{"n_layer": 13, "d_model": 64, "rope_fraction": 1.0, "attn_scale": 0.177, "parallel_block": false, "seq_len": 512, "steps": 2859}
Each number is 128 + 32 x the weight over its row's rms, rounded and kept within 0 to 255. Layers, rows and columns count from 0. Numbers have three digits each. The size before them is the row's rms in percent of the matrix's.

# layer 4 MLP up, 128x64, rms 0.355, rows 47-118, columns 0-63
105:121131128102132115156096134122094120123154103054185123131074122101098066171173081172202080168140105082141121070174123103098092121170111092145077141132160120106101157121168139166115118117111147
100:152111149188112128108093125163165141183075036138098126108110156144186155168107110110066079106117180158099070130107183084091087111100083128120121133119156106134099143117165097120144133110134110
101:112166117135069124133107071130149167135109128066183149146133132139129159163116144127120162131069159146143077153085162118100113066209087194117146153182153120129162104121083155149097115077128132
109:126057147150146115115124089112125138091168088146128133147175066085123162157129161138053158201151130134147175221159147153089114138142130144113179170112120110143175170133111128096144133098138105
099:112149131148127098061108134146186140115117117126088097151094159186163077046120124127156074117154162169169076069146115167114100086155102145168115169079143143195129118120148128098145113109145130
082:115144147128135090181149109118117160049157075143179136157094100167121102135132147032072118131141144128170156103102162089102125125102081124107112134139088103157152145168116169138194091169166127
097:096185144155155105148152137170095155173167159151085127142139167146147099100120121078111131138185096091148095076174141123171162137119126127130074092082089119095189139142154075155195144101154086
109:173149105129104129137100104088119150117146200154164096075124124096136167175021101148103084123128144160174155196136121104129108138137109130103098139141154113175076140049106114120098144108128135
099:131108077130178148185033151124101122140141157121122149110152110169164144090089080152129095149130100199098128099174125151127077151129115122136157113095120114067174088114072173168159118112154114
103:133104098106097094183163136113086043086110121074113112121165149134134115143096144140142111147081097208160104111170054179138095132108094100125101121108153098132080144133139161086103098171147098
095:124126133119085150135088081047147173114095114182143134152155105068123147126100174081108124132125078067114080126127124153141083097123186121089132109110166141162100118079136141105117093090099203
104:086106175111168111117166095172104093133154115068153168139115130133116045156176148142121136102110124088179105096152156106135090092135111070139185176100191145091172128168149164146123101152116141
114:099088065116122096132135092138070096084122114120131134132195155172128107123202127138112064132105116135178165141157112170104116104125152092139063133109157088095117130120204129052098115123124117
098:137130077100125129106165204152126182124182132084145174119123104127058174126081080089125090106155109129134138089140167108133072185161134093115108098169141135156161181149155119093170161110121157
090:146136172221115086138084103105149132122125070188132170122118170106100116154137156124123148157119104157087065137094157108133127123137155150152068103146187150127092116094114092162119099191073099
099:120098088104116090125153136144105127163150098118161203119081121191131117103096098169118083197122103130101141111076114090083174164169149134130166121126120098143097044124090071135120138090094144
103:171164086096142185140169196175143164167193118175096145154107156092186109111180104193135117110139122166109126114152154134086155139176115124143154130115077149165148120117171108138082134128139175
092:113123166149138155073107073158162110124177075139144065092145136136128137095159168096110169105113132134121114125121135128108210159140055095142155083127099088155133157136173147164174144169186171
107:123140107193124144128101080145145128102080099186162060214105203123184148142142121082143135168076137173159146136132159123124172165123104156131129143110130135129088127116136090131141109172093076
089:123102086107075169153147084190123131093163114140127175094106082113130145147084101070131089135109199164109136133122154161062165149123135190152137149111101112086111136121128146188098174097134179
101:173033141119163107116076150119116141184136140143154131069104176197109126162122134126116139173108159116103144164141158159139115125128107135112089122133067200149115155138181120138109045119133151
108:131142133180090138120130109189128127177117156169129115160083048120098093126102095103080117094165168180098127190102093086106142066125138149088147153113174142119102177142112111107066170130139125
099:109144131128124169047142115142110100164161113155077112167134149094138136181149194060094137102160119160118149128135121123136136126098161200175175103165150102186154154137107167144146142067111082
105:120133108148212148126039100153053135084117117138179086117046124108143147101131129119161098104108091139148201164169145154120105168107156140118160163127149121094077130122104108129163120133111139
099:116064093181072184123084172137142084167171131082105132188102107039146115111132137157187105158137134105139158140107121163141127090135136164116092168115145083118127189160100124132120125144140090
098:105140102121115148105126132124171118101130166147080101119120144086133132169156087134109106107139114186186177103044212127094135116104194195147119096081171111136105122167140135139130107180104160
094:129138127150119130054131169103160159109131197062112043135085091075072085134063109146175106123118091128135127135137103133075089141151123117162124137134149105074103119150114130143126069100150111
099:132126084094062118131147188152187135110139125136108094097113110179105126115116132076142050102159116144121193131153116112067160088132130166114148123170097148083135080164182120135100131108194099
096:118095100171122123141091099139153068125136167181126173111115140113135122088120102148214167163183172134162142124101092125078167163122144120059108090114170091085146163141161070119098114119121163
096:080133139108131111104111115135162153122106145160136139142155113120210111109079121128094107115161110156154123152157138107081060124191163180078119114140123130120087106131138136103170154051225164
096:170079159153099104098056104133124080150217132079187083148130128195118119139114103162122085151105168126150077125091124132130184160159133145166152149102120166126130146121066131145119124171118130
107:104145171162092141163108149143100061110199133182124155134121144151128114139125186158149053112124147154114099192147145160103093079118122169136109102072126129077113148115150086199089133156147138
106:092157137152183113124173125176125134168145081139087070111171128143124109165114131145164151102079137069146117125071063130164106105105086163167115124141101095116124034111159126134170126092137086
100:129060077109142153111147143101117071210101110103126130129142081112136123113207142129096122104110150112059154118150148098144171122133152172096100079100176142187124103119077120164119139088152167
091:116168108147112178146141118070137099079195104101130135122099177135195061110125099086165135099121085122095140084136120153090136156110111083090100115074141071151140096110197139116153121175121114
091:152143129140192115127213172146122118145127125079160175125110096159171097122129159122180113134205077067096111127093083133151131117167142117126108090139132115136141153112133094128153144043116186
102:108188115109077146115156086141076090083169142156100141118137133122100116128170179081171114113120125136216152138132061109140132135182155131181198122143093148102153115106152098091134144177123161
111:199159141197118073117112156078184140150131121080099115143181111141166123113160103180083148172154172120144122140139101190171129147164159113087101149181159108071106120143129157153139168137136120
103:114120114087125130084118121193180095093103145153177181142077100079123075141076135130082093178167127170151117120149152159105118136081146100184116172125122087074125132121136116099102090169154179
105:080119111121112129095113131076120095156157175133178181112145101113179066132190065124127169106157170129134124105145167109153170148085088088094167081151113118130051132147119127127126108080083143
099:134127131122104126084129070155172114112156156125052131072114126128195139139115058090135145075109141131134186153184122167140190097096117156094124130150158154142085139108154091089139129155099194
090:068115073172085121152156139147150165104135155119148152137118051150094123079207120103124124105161151083149180088147121144126092123098093162148175153157100184099148141104109079096144079130131165
102:123117049138088171122095102165079099141111096142166094111123074111129086071145120095137128148103169052172167136147077200133165125099140107147146107150088152105074119147096100132138140125168151
107:142160082173155179123104146095181135196075130189173145138128133124132127168101115099113127155126189147189155136090142143107138154088135197168131128111146088088180169115129148171089167127107140
110:168111146136068167129156085134132196136138161155145165111131134073106091164110107168065142163086143148112132149150086111101134116098141155077135214120077130154083100147102116160084135143064120
100:080089092146159135091067108146096138131154094138171117121148139110153125133163106122089137180073101100122181113171136108083139134169124211192132149101099122182103188137102111138163125189152128
106:151161114121099199146057124132097114117135123133089137092105199158090154119119163108073111148146113158217096158198143082120149146101115125145130140116164120105081140103138119069146118160096082
105:112083142138142144150144097101146101125174198219139106135149128140045153147127207079162122159130163102156076105115063117137141094084164132125118080155116098110118138153106110142145121096099115
102:113165103122113098167117121111090062183134150141104131152090203151135096109181117179186157129104099108151110167077181176168161126125138121098158161163108101131157047100104154128152135122104127
095:112074170137190118141103126116126169219090127122137082149144126184107154091150133099062112102128141141066200137125124158105138113136143098140142146118142135132152129165153086148087211128175112
091:154081140171147134143199118148127195146125094074149166127111111075111116071176140163135165132083170139133175108112136178085122130119122085143113123098104095160147080150115179132125152142213111
097:102131140095155134133097095093176143145170078121140086145149147151061149131130037140120092138123080143105085101125129058128078066108113090139140157088181122134150099185122156136165133160097101
105:139147149104102134198123151135123184121154184127133123134117101147165149145181097082136130091123118144129160129151066122098120143076052196151114130159150084127158191107093122164100164199152140
097:127171113143175154094099116081093134136104129179189131148182113113185126133138127097119119136153149124062136154203130143130193157150153112076145121124126065189073120127071111138117125076117103
112:082161099103184105102136118187137117106122099137099108153080146133081123084102114094210162098159115142160118036141150091095125139125129120157146084100096132102184153157112191121133159107157154
103:085101108124083137208111125122165177120162188118148108129111146153130111118172145086192160158055153124125115092145062128089168123089125180116146117121171154104149111143124075112067141141109152
101:178075107168184153099131139122115084122082127085129140099135099101196121157199059112101145150105183142145090062099143119135080098120087142109137094122134163163148155153150117096150091122107165
087:089147107087144119160076133128089092162165171141088153117143121097148101179091105140119135103099095135170194106128084142187150083157086162152129096089104114171150063146122121090127124047129105
106:086099176114067118137166127101157184122140122080110133167130139070128086096154153117116148072128059137179090158102144090140173165144130102158140137127100109144188139124063168087127132098144185
104:138125122130164124090104111126095100144135145116060102101152131095132091159127123146190141112133117138140112079178086136108144155136155211077129141045102112136099131206137095130169124177123199
104:134074128111179123139107118173100170129053100126078156145142153098202138076129162126075130175137095138088094148136168080118142133083119130161073141102104158204163108138127134106163159103134137
108:105136094076160110134127112028109147129118111160164154172107077110164185119109066153069121118159084134148126106090118136099105120135174092068120129135096075087175117124112154126163115135121181
085:157081138141132078130131133070167168155133120145159150141064130142180138113101143116128079138113123146105176089119076055185070130127191165187112145163096145090064136170132123126150139130129119
100:158131157098112093140130082104089091064159170123138143138126113131086136104097150110151140107116095181110104060147096140125149148184149098176150052153123151057134191160101075142099157100142138
106:112123091134144146092135130118146092105151152109100152101169132117177148099077120113116159124096110079126167086179073137100166138186105155118105081194134098082171151106127061106108110159088203
101:122073110180092165129148124128113176143114196146166074180112232103155123096137130161153139145135142108081147103118148084133094122163077107150108111142171155168145149114094091183113129142143161
106:114156092153107159150091133122092133196144113079131132114098143116108111109084154066116139120147075138045132161142123110133107146047097125152127108120157105126070183125061142133110067122172166
081:120129155127095130106059104119073128160130114124104133123134135155156097148132163176150176155095131150095114094118084058095189101114151069163181155129103176104163194130096111125093136145140056
093:119116111133128054122167199117101124110156128106111129145150146154116169163171084114181107089126114129148192108117106096115094129192102151208163080186158122148108145145168158090140122094153169
100:071134163105143182093143049150112073115121144126135121119085188128158175151153140067116179127133109088165111119129140216155148090136122128121137133156152142152133116141110147173198159110122183
099:147138139125120100123128172063139101135142153150108133117087147160156167160138172179106110024141071121106092135165187172149123087128100086082156135134116101143173119137068161158148140150150173
099:099149144185101207116112107073123143107149155158178153110130096114155111170091083108127114158107117171119103115157122210140129188112113086117090080149173067148085169123109159120087147124112138
# layer 4 MLP down (transposed), 128x64, rms 0.225, rows 47-117, columns 0-63
103:118128147076117119075145194117156177151110070190140106110082168155122104117170162123129162134159118103133129163147138109103169125116159110118130044143090117113169209053147156140108135128151113
102:173096185101155083067123165100055157115188089118160091139161116102147141141121148165146166110106122146141065117133109124112106102134152088138185131160118100128132142078111072097148089137186175
103:118101122163133129099144086165125084185107156204143165117161080168155143100072105186130181095129133088120207107163081163171108129130080158109142132113147171173149124155128118121124115086119108
107:116147119096116133138093177128124128144084077104100174121132183130087111113141078142128067063126127183114158109123058095113160135126104114128093219099082114141096135093103153125112129145162200
097:171114116111171119139190149095017149096101179126181114085072144141138183156152161115154135168116078165106108142130102098156099101123117084121109137104156129142075130178141106121125118176110113
085:103056136134108111147127132163179151178145137155092133162120158164098092111109074075076124130181123118142146126148163114101111167135219095099118101183114141091068127147142119170131151160136070
096:109152088039146111105131166102135139140179065132112152121104148121130122143124166140117199142167105160134123120143112143073115145174160065157141105092110137132115174092117142091053167171188111
105:101155140099131136139115073172089113175133098104125219177176118102125085088149127126118130141175169118128152154173117105138134114112159113146133190123056139169148170138144120097076062118130078
100:072085175045129132091160170163181136139112128170137112132141155157096128173135121158107162124168139082139111135158174125095151085121124161106097058168092118144117161132148135208087147154162124
102:080139164132215142110100073145165136193134163165114126173088172130092154124126118125139171184133182123111170094130113153118215146139132087163109124117098124122174141163155152118144155091090110
101:120129124149149136112218172122091164093133138123149183130106067103132111132161101167071157201076134122164170128152129105132084112165178187109094178120141115071134143164093117101130138104120131
091:100104090115134120151099111133164076132093101130091096115128163141116157095121072104107100174170159122117178100140057131155175213109122073110152120134065114183124175072145124121098128127127086
103:180145131175194135184187154183194115125117110113097122167166180072144129157104124131139130136204151128125177161114135176108168139155153112153159139144127131112097127120111120197159152129156084
095:114107099151092156130105189152157098140154132165132151123094227111101142155187048090098063137186145107127132142114112131098122169114089099102149128119133107104163079148100171128164135145177131
093:102164062118181109102118145141114145168146190155085079116113089142183053092153118144097159140136073132081120156092137129141166041078154174115141126150149129120145118148139159150142168129103148
100:112148150122117163128135166053145158129164113094124114133139114077092137090135131186082161116113115149121127163164165162088126108113139127080172128178177142114168175145126156134135186183226145
109:100126128139147089081158167119125130073102068068196138164106135088144122115105207083142156167118117138143141168127125157121144138085182118143106139089185133073107086178115167142166094153148115
090:122162204172073146126126127136103107125125048143160136086141067127094170159112074108115185093155081136117132111127119161149101100102173174147132170093151159139164088159166133096115146075110143
107:111145148137123118201111086131099112112064072127104113125162111099095160134190164076091108083156144173107137203113133143118138126117160182131180155074184105164139102154110141162120093157144154
089:142122140151023154114183210169156154119147098166192089105086118128132118100128154109124125092087065124134109167126120117156094136141111116080112127163102078110129132132179093129069145128150113
098:126114154110146179102099066076150124073127192078112169168105091050082049139147099130111139112139082146150119094117077132076130119152089120108147171128155111147142107096127137140104139154167099
091:122096103120139143108101171072128117157162168077106176096143192102143167171181106097178133153072086094182099102085092135113210132120130118124119098152106154115142154133141122143131099176180107
099:142157087139103066111151167170094086176111105161139155167157113095116172129166137080107129101187092114131180091197142063130094204164135123135134115106117115076148108120119128080148107157140141
108:103129158125085124139228155167139159144128108109164091171155105137140086135126102133067177114093183117121066118151100088085169116099106133107151087123047127132169088120138099121077132129113132
104:177081140075155104116092131127060196076122155136093113040063153148086121130155134115076159129124153137108114105159111106100146146084074065148122122141148168148116082111116158150122124122127149
093:155065146111099146122071171131131107141121079125121156160107157148064093150105175063099102130165168135134126115107140142119135079108162187150107159120192136135106121146094133180185068088158093
093:128173145105097094158135163138137155158095095138164084093143078125154158087188144174146149091118101102128145146098103142128124139100147055119163173185076131135101060150135092183152119144059148
100:130128114125165164117149123158145119166146160087185143090088116069081144125121154134115094095115085131074168123169152129128117084090167126114122196132139140115180130050122186097133158081098193
101:146097125115112138109183157106124196076165125136056123147094132125109119082117108120079117132108123166162180091151078181116060122133114135202138147108160097167129113093081144161114089084159145
097:095137164075220091129074154126153116103066128124123123115165108100154151147084055134072126120131152126148151113093084147082194133134093161082166123165139125126112148116189161105141103132143111
095:078123097166174112140159153123101097151158113118105137133112116122126089100125118147187170175097100116141105095186090144151091149079139172178140128156090117139116129109124141171192181174214178
109:089160088155103119112072102086138156100128058106087115123116105095141120147140085163148116114169136118075178073191100137137162061117140108046137159129127189132099096117104079130148116129111137
110:158096168066166103115169102097126104123094121149161165128124119112117128097143160108131131082113146149102162181130171123121150115139171064137163142138135118162134252165116140104157148194170106
098:116093123123126133140132142091144123081115160072163189125139195148130116168116116121171134129116148142173068088104104142143077112073088080141169130138042133138097156142171187101104116170118173
089:104139068101142111150123112192092111092175134097060145167113142088153146131088138145143143113111160085138135129122120162126158132113122187159191085133070168132063175085156158146134119131191087
090:197105174107162101128127050108170146097142126098163111151156166124058082117088085169148112129088162131150110179098118139084125142126090098114139126147116187154152145163161157107060091157130131
103:125144195147120150151169164126075121123098122092156138174055056086082165134090144136114129128119100089129198129185119126177139138123121102103137164168129123093185113149114079090125107084161133
108:170147129125128140128144170095108115145113138126163078041131130147143153101102125108147104110136124166205112068112151064102108050121153168149104088171144075145110099099121113103128072180093134
092:119064174100138116148099109026149115096176100100100167121137140138164183095164174085173145124094092137142164102116138151138145139127102209148149071151139094137153132112138107171090098111134122
097:130117100101074171102114151136147113075079105120082100132165156113133102147134130150109073115092106109115132178091150180099090132144112116031079082149167118157150164190095144102107155096157097
101:181039099147179139139142161154091108124117114155163151160116148130166139115173160093161134120119110150151091133128096141034105097109098122137153115120082132102123172175111060183147168094157125
090:149127076132156179112120117144120091076122195092144155111116116130149108148125156167106164097137120123144155100157081141160075074128119108119135196058189160059122122126097099099149127116123052
103:112108177151171168100133102170180167124122083084137137097113147151136158109120133146169153101162172155101128194101137082095121133088135197185116120082146153121169125087200154092102120133079113
110:091109110071101108150117130082153138099129116159120106133110081073119122173189110130115133112143076137118115092160064123117121104176164168072084143108183208105136155083086109098107072115139115
111:111140160054126149199108170153143124193093099154183109151140138112174171105132128100115142100123148093105168151116126154129100155088111181100113104194169072137063156119169125131161159098146120
104:156115128095145136151092085101054118121100152162158147158189134091123116166135120106070143116093075099136098149103163106187053092091149133139186087170132128102137099098115150084070108153127129
100:150125166117157105136107054122129165091138144178103116177116124103154144163102105109138108138139052103080188126085113180118123083132164104100144116077151141134218128168162137116070117104132094
104:161130165106122127133123066123113170127091085105113171135112183094115137125094069102082167113136148099130147162134173119150169193185101128160158157148131117137120110184146167191066129180162095
101:123110141130095068121104088121150141117115145076098148127131141116090119188078119136090162184147107115099070118113123089093079096144171071109143119137177143137102165161077097154190123161150052
100:132153171129128061143114118098136067132200133109128110107128210122158149169134105160161090124093153137135094091098077108165133128144128202144186111121110133108129086083137095168149057119106115
104:105129118105130104107104195098128149112103080150144035117146146140187147152126125138126163146150163080124144166109159105087121112158048158139151127187111112080087116166180093139152131096068137
092:119170101126105102101112121151140096106034181071065121172130131146191040176124156145140134156110150111147149166127115144095195105141149120094142105165106125127159119089168133095109098118122140
096:109121114070122106133165192118120138091111072136131161115143079089167119136142115152171206151139098162203093093165132167151137064105163110167110144150147107125209118155107135141082135148130120
100:100135100096122168161123128105151115146147137077116098194098110072091161084154164095094156113153149074131098144162120093151083081124154118124109136133104104164160111169143132208159073128127049
114:179134137136143147115119129155081127131089095110136190092166181146137061173150155125126178159122152136173113153097134159094121145130111114186123073179160084097186182164100105142130144140197116
105:201122164120181147146186162135146120119159143181081092125059143142122150109112067093111157107102108112128118148148107146133090118117152173180098122166077153189115181143136146153133159098064149
104:167142119080163187097068126119116121064148110167144099098106126083164104144126182172099138111126148132137153102149160123119137102158086146096122123082205073150170130147142122070161182107144182
100:136154101194061116073154102108131139137157092104158094112162095103186189051141159090132152069174135075122151135112089126105098149106142159109148135132104115150090177138099095133158104107160101
100:176144062161187109109088138153083067108119181168125114121108134141127203116120119109159135120108161095125097126180145151156110092164123140061141145153106160119055166124158125163151149076090120
108:134112146065121145100124179138116176112108184105130092141076115116112170170179151110141117152122144112110131179124108137221132134108143104207115117125099135190090186093110112166130090099132081
108:089118090098180090144119126097109122151096134073105081102168139118141155115170091124098141128140136100109056133110126062135176120151085172123181089160111087171075118104140175167101187147144164
102:135133086184180158132116074195139138152137125121140113158120131120154055107074136140161124123143188131081106101186118124174093185162114149110131144129122189119095175129141099131161102155104054
097:106102125119148156101120101161098090177035122123148133125139118080165124102128143162099155150149118163120103221134198174103140122057143161085123175101115142185143100110152137137159125094100126
092:083108105174128118085131195097155148128140155152152103105123123129173164092080108106164100083132077141212150120121118140105195160125070137184108129095139077117163145194128106163095107126122129
099:144167188084136112163159149142120120168145187125127221096182111148133151113179143107143150125165160171144126145087163095093120149127120115145151144097135200124172164122086157165179091132128081
098:106199118085169144147136096143077098125121112142155173084114103181133090148187178105135186153076106156189118115149176158145172093116148185136116151128129114131180100144110172103153139136095089
108:144132137151169137118141107156099104099135195207161181165124166121096090143118116160134136151080130143209092111146179114157127112162079141130119063154138159092122124178197114174134153138100112
085:102120125141092132179166150160147147150178106125149098086161043106197153178158119122131164134100089151126112076140141113095137100096128098175131177121148182086136117115136095091159164082065116
092:127116152096140142131159145093135040080133117088104138188109156117029176167114119137098121128086109130088162140093101114149145139106122156127117106127163133167146079192103150118109105093197159
100:123084091112035141100142104106152128125110124152090145111134046172100095111109177175135169205143172174139110158101125160170109128176132094141139137115110094150175151153102159088170129134119146
092:090134127122094154135157121110169109149120127025108141117135133100119173114149088138099079060113114057087135112179154212152142166071119128088084101132091098123092101149147138145125132127155130
# layer 4 MLP gate, 128x64, rms 0.393, rows 48-118, columns 0-63
103:127167105134126066152131122115149129117161143076107142167045124138132143086151152129176082132122134140067193090104151119083131136186091086179093196132144102101115137135164161163131156120100079
114:159124124080122131137117154140129165120107159067125123129128090106131193175192145011122098140117084121103136131036116102109145147109109141131118157071094124086118124129100117140101185131107143
099:120141124164156124126199134124130105131137124135088120086108146105111172197208101159109177182061113186158115153153130146095087110137134173151110171158110092130149137145098110153183144129176178
106:107163141137110155171121143143184168121169191087101148116110094092142145133098097142191104104085129139112159130150128067089164076090119143121086198151109083109143094141162161121101172103170075
095:145142128096145084135102113141125131155153150147202112150152192181135131159142142110091155089163086091167201162137165148100131150161070087130181164138117168164110150136121137066192139141148099
101:121163110123104153091133148194162130081134131220133114143086144130108119104137134112131158127107154102149145118128128170165099097107000109090142163104149151073147148113124113131122173083131161
109:114127148116152111184127135066178150135168141147099101143160107162102173147144103055115102114085165116134116062169099082116164155090153153130105137078122093126137068100076079118125191106102103
091:214192114157109147096134181109143141127113113098170136119127146134097170162104113168141129136082160172159096171116074179140092194133132114136123158123097073094169065107141127082141083136144126
110:088106056081107157141134086168112075116154141110163157072204108170164161120033139101133098111114133133138124107143166132152109093177135123146133084144115142139133141093109091139050104133127135
110:122146142096125137117191063102114092164105159162155117161131213136206083065158095108122134098125139166071173129153153132070119130164146091140144148130113151143153098054136101131125143125140123
099:107140146094069125146149116160163121137174133071159131127155134158126090149109156168134107097142100099182087213148142127109097123146131142123145117123177225119180131167127192110158145069131153
096:122097133145086198100159135151043058113139099135110125082120161112123063119175142138067130132103110128164081160070117137108126100147176080167090123141067132131109129133140086109170126138107116
097:142140136074119119155169192175118134120179122111126175117171135133127166145154145128111072188228134144098138155180131096135124172151109103143147152090132134140136133120132125090201175158192132
106:127150143155098109126080144124143124043150079156101180152111096100127111108169132158132124146150125126149119056100193131164153130152145067118105105090131139131094138137042114125113033125104122
109:159095141163108155163112153166117088125124134159114141149099210133151124200094122146124127084116125107132149109153131092148142067152117069155140131098176136120086067144144095056155194129119070
107:145129165163104138119059104126220183065099159134131111120128105120131124064133160064135159157104158177139132098145121140122146079128120164074088087077164104183134148145102136086126124133158137
102:173134122041140096128159137110042174152085182143136189117111102166134093117071142164122122118134097120131081140134139095148050107111151106103150181162123137132128093100130121106100152150073145
098:121140100168106125074119111189131137133097147094138113129117082123200067194112095121150145198135100142127070156107186129119091086100127095086113154158185089125085160140148180159131119126119112
097:099174145083162102063105089140075123116133178072145130147143124086115110200141135137112151125173111133138178126125170134115146135082105172200105134108156138184149114124131166073164102116066157
101:141120147131129119207126162116142107095109083130141152103100155198132148099135117074138154165125173149111068129148133109165146166067125104136062119171096087151128074131067163185104159135164151
101:081112136116118140045114148173137109104147076137112128151090091168050163069075113146104145113153107154152171147073166135105122117125177109163153129067133077139152134148124170138110169168160147
106:151163140163116068108126148167078165081125099078144126130092117116164096097125117143151135162135163085140195082093143168113170073137122074185111120106112143127105128081118093121099059193117122
107:134142094154126140199173130136129108114104133089165100184159132173149119112106087091148124121111136117074122058146158157176122132130128130154161161149124128134198156157136083057162132110224135
107:054143073123121139146182088101088115098122102164127123085178165092172123149116095129165180066118092116126117120133181064108113144094097150075121162119140154132134083183108106115157156111172104
094:179049134139150142169127075136146176173182192167074103148110104113163197112118143137130116124097102127123118112142109118134146057112144189092135164137096144124098128184135158115194120117131122
098:072135118111128113197148152131126074182060120110109140133157200148130154127158130126167126086054126095119175136129151129094082112111136126078057164109104113129090160125156135109159159181088132
092:159102129139137113151123176133139133136156140119125100079173109095077108094131134145118155113071157088160142190072115095126125133096071075137099099170108129211088072158071106157119123070115128
102:133149118134102112146074148147120138147086124106142197114141146129139112162083172165144157178092112025124113100148194117124130097121207156139157161128121178127098056132112108120140133179102135
082:132073183126131197135150161103162115100096129133146127129210100108133130191120075070096084091130133125121183139155160102168111154211141124114109108115061147164116098081117135112144128118123137
095:163126135116092175149164098141177123064143176121120174105129168123109116142093177144143140057154108161115091101177100077120087148152115150157049130140168142109126157095160167131085100082081128
103:205164154122159125096151174122154137088142129167111155157146116180104167111154126169124081110106124172135115143101152113081093155188134133103118194130119105092132162109118100065168221105132111
120:116133109177118076205116078152121174123119091124155122116134150158089106121187152099192169087123124143039166119130107108128104113174151184144084169141135147130143080126124095160088172135140123
100:117089145096147096138164049152138091141169144174145160075115182108099128086114149166175135156107115186102128134120085131117053097075149155171101193143098132158101108112118071129115140136138106
095:165131180166150185102165137076134157083140117105111097151175122124173148133094154097153152128123166132103093054151126121121182187110128123171090091085125072135140133108143150137184087158182165
097:189105143156139142131174088143141133107132155112170107079166093096103129110127119144142086113142106126139115158092124097120150125061094052105167137169142202160068155184136143154115094067076134
108:119111056109153031088130175157126138151156120138141105115146152148201102126127108175121098142092134143116090070137122144085159077129098139135107090117108098145120053145193109115168111113092144
106:102124131117138127093148079152141130129186165077136092162148175136123212143128121105157132091109151151164178104123148061087082089135156084121108067151079168088183115120083135122133083118137147
090:147082180125126040101055118129177117130138123137114139152161086104086113143134145159173085140148225141134064158171147108071119146120130106121107190103115103132121102134101152105142155144109115
105:105098097084064084149110109082106092106141158127131132076137064113130160152131132137093155163143066040108145135140170157167156083097211107091128123111107130137136162135107176149130104160114143
103:112147138163182089103094116090118107124144110154114087156119120111108085105109112116137193126068092166092089110100120158094099113078059116107164151086132088079138107167130121160125095151062059
099:149132110140152136190166162102124181192166084121080084124163136168106130094147146160092158138115129133189103115125128115169206159136151119148103110194150104163115116147167073154126135098112194
103:167091131108113093176110140113117127120159151099169129104114204131147086111101150098079096187101086185136161109155138086084103081115135140133112146146132133217104140187131075132166128160163098
093:146142197126155158149172133195115100110144178140147206110110107213163137120127107090157080142129155178088139151145150182082098103076150121129159140111096158149115119115169123102155095136136092
097:098160183180103123125096108141134113108133083132084171068125153153093135133133134122140157090128089158110091158112141099130132086158145143149094119104077142112056018141114172140131145090191132
102:098132177128116110148105180161158185139141101088114096179122128109104090113105107157117145097080136123139169090102170123077063134120099126122127180069139082118159092123113169132161200132200109
103:121149140098073148077127106105151166232153120135128160092099151155158132124195186151168118161162091126133142118093086117086122112136157137097109146092089130084155142113088122134126153084179070
118:111123141155136114104153119124083071138159138070173040178061155148125121081163157090167110144096179088095188171128147110140091111132143138131093151096111133137139122099110132115179108097184096
103:177143118134061136101179147135098094079148175132133134178181167187145155080106107139107122065142105112141151142128148219102174099101121149155107138142095108098169103107135126151192125158153136
087:108070153118124117116100132170059146160206160096160121099155163160101147090108159148143110134114096150161161083144074168184152065172134152138139093100127117124118086147110075153112143133149066
100:125129128161114141126107110156113134158126128167133113108167136070163015102116152191114110129171103176174152135105102148136104120147187142142123162163061071144167141125104119102099062167130138
097:139120197083142182156108134071138144154185126125178170144139103114087082102075081183135152093084093134146142133138073109110115119150182111165112161109140158145110088093057136158130143166122119
092:095189148130147152121161114168100120150125092130093135102098160141101131167144180158102146134088143117104083156161120140196194149146176080149131148090116091119123094207159088127187063127128123
106:110115158145138086114140137111080153131160152067144136126180146111144171139066076074114130122108149075066157129170141070043120157147138103176121113167123057139137147154151117113109165143149157
107:171133115161141099123176156107153180172156110167118086100095166107146165106117104136131106128092183117107132175161162137104163074138119147128090159187123154083163104118121173080166157105176050
101:124092107115115117105100100119120123130128175080136125061193106114147057142094154125112103172147136139133123129133119137122167147104114123069086127117186109073156046123101136048158116161153067
098:186107184130140138129086118079158146068145153110153169131137126144151148142136181123092184125150146153114179124180152112173164164133093125134142097097110025156097104201102115096102121114123123
113:112174115094135085138102130102135154134115180181113133145128141172100158080096187122160169156101098105100095123128130154186162147188140066092056116140143155141114107169126074108173080164098142
106:133127136138111100064131129130151134181100136079232119129132099115137073153105124170155075116165076119118096158128147070152131131089192162162106133131157133124114140180114155155113120117181194
108:144125152132132157120123170157087122133165165164111050203085117139107098158153126061150142165174108095136123155143115083120147130118163136107172182091096132189129132161148136047129100156153092
091:123151170078152142125183132185151093115115100118052129159131136133197136091120173129148100158173073175111138112103151125190187093122132109168146137150109137122097133117097091110185187116111166
100:122078106118086125161114185174105152112121172138104099136156150142075113143074150098153136159143109130217119176121119205106150082080182161116095114085127140149186130148121140165105101141133164
093:129144133197137235140100123133099130103116122174126151094155153072127112104098105173104201112136100118128127135117182183142130099139080174152134162115132134183089113169111122176137120127131189
101:122120124142103108134154121122102122138105115115159102138130073158064146129147105097073122193110158114157107199127153145155115110072192143172077143098151171147142093075128109143175149195103063
095:124136141083169109144207150162109160207150120114157141088125088186121129095134111097092102152195142156106111173107149131115073179131109109130141132122161189136171163153135137141137131101174061
093:138224136159123134141124133113125161082111075068113158126104091078143082153137153094110197091088196166106139149098131138151175123159114103120091151119154077122102127106142167086186127145128132
101:164079113106148083162143148162161133120142112096153063108116118057089138130121136138151124101122208166185085178154158133109141107078149089192114144175160140124159118142125117101103073147178111
081:138149189129124137115184114061162131093082126172114147132113118118155131051163146163104072150123102150102213132088114129132122083110146143081100150145148110187157069096169173111125142140122150
095:181090183102175138117145140139114132119125160098100127141128082110109180140125156096135061126071127161083149139087102049197087119111097139136145149128079152128179111168134163082132113066127140
104:144118151164172099203097202110134112173108137088132202088139071154088066091104143147152098132125097143154098073103124114157142099112141122138067129159169105161121105099109140096100152167128111
092:172157161147101125098111198089109112083160164075165134197151117166101124127150146127124097099130135120148178136173165145196154142110109039107159122162124081118105169140105122123122072104132159
102:027092156168110125079131142139092182094110110117177158076102134135115095167126128161155164135095121119076124100145125140083073130119122121121126140159122164116142125083173084119100161066108195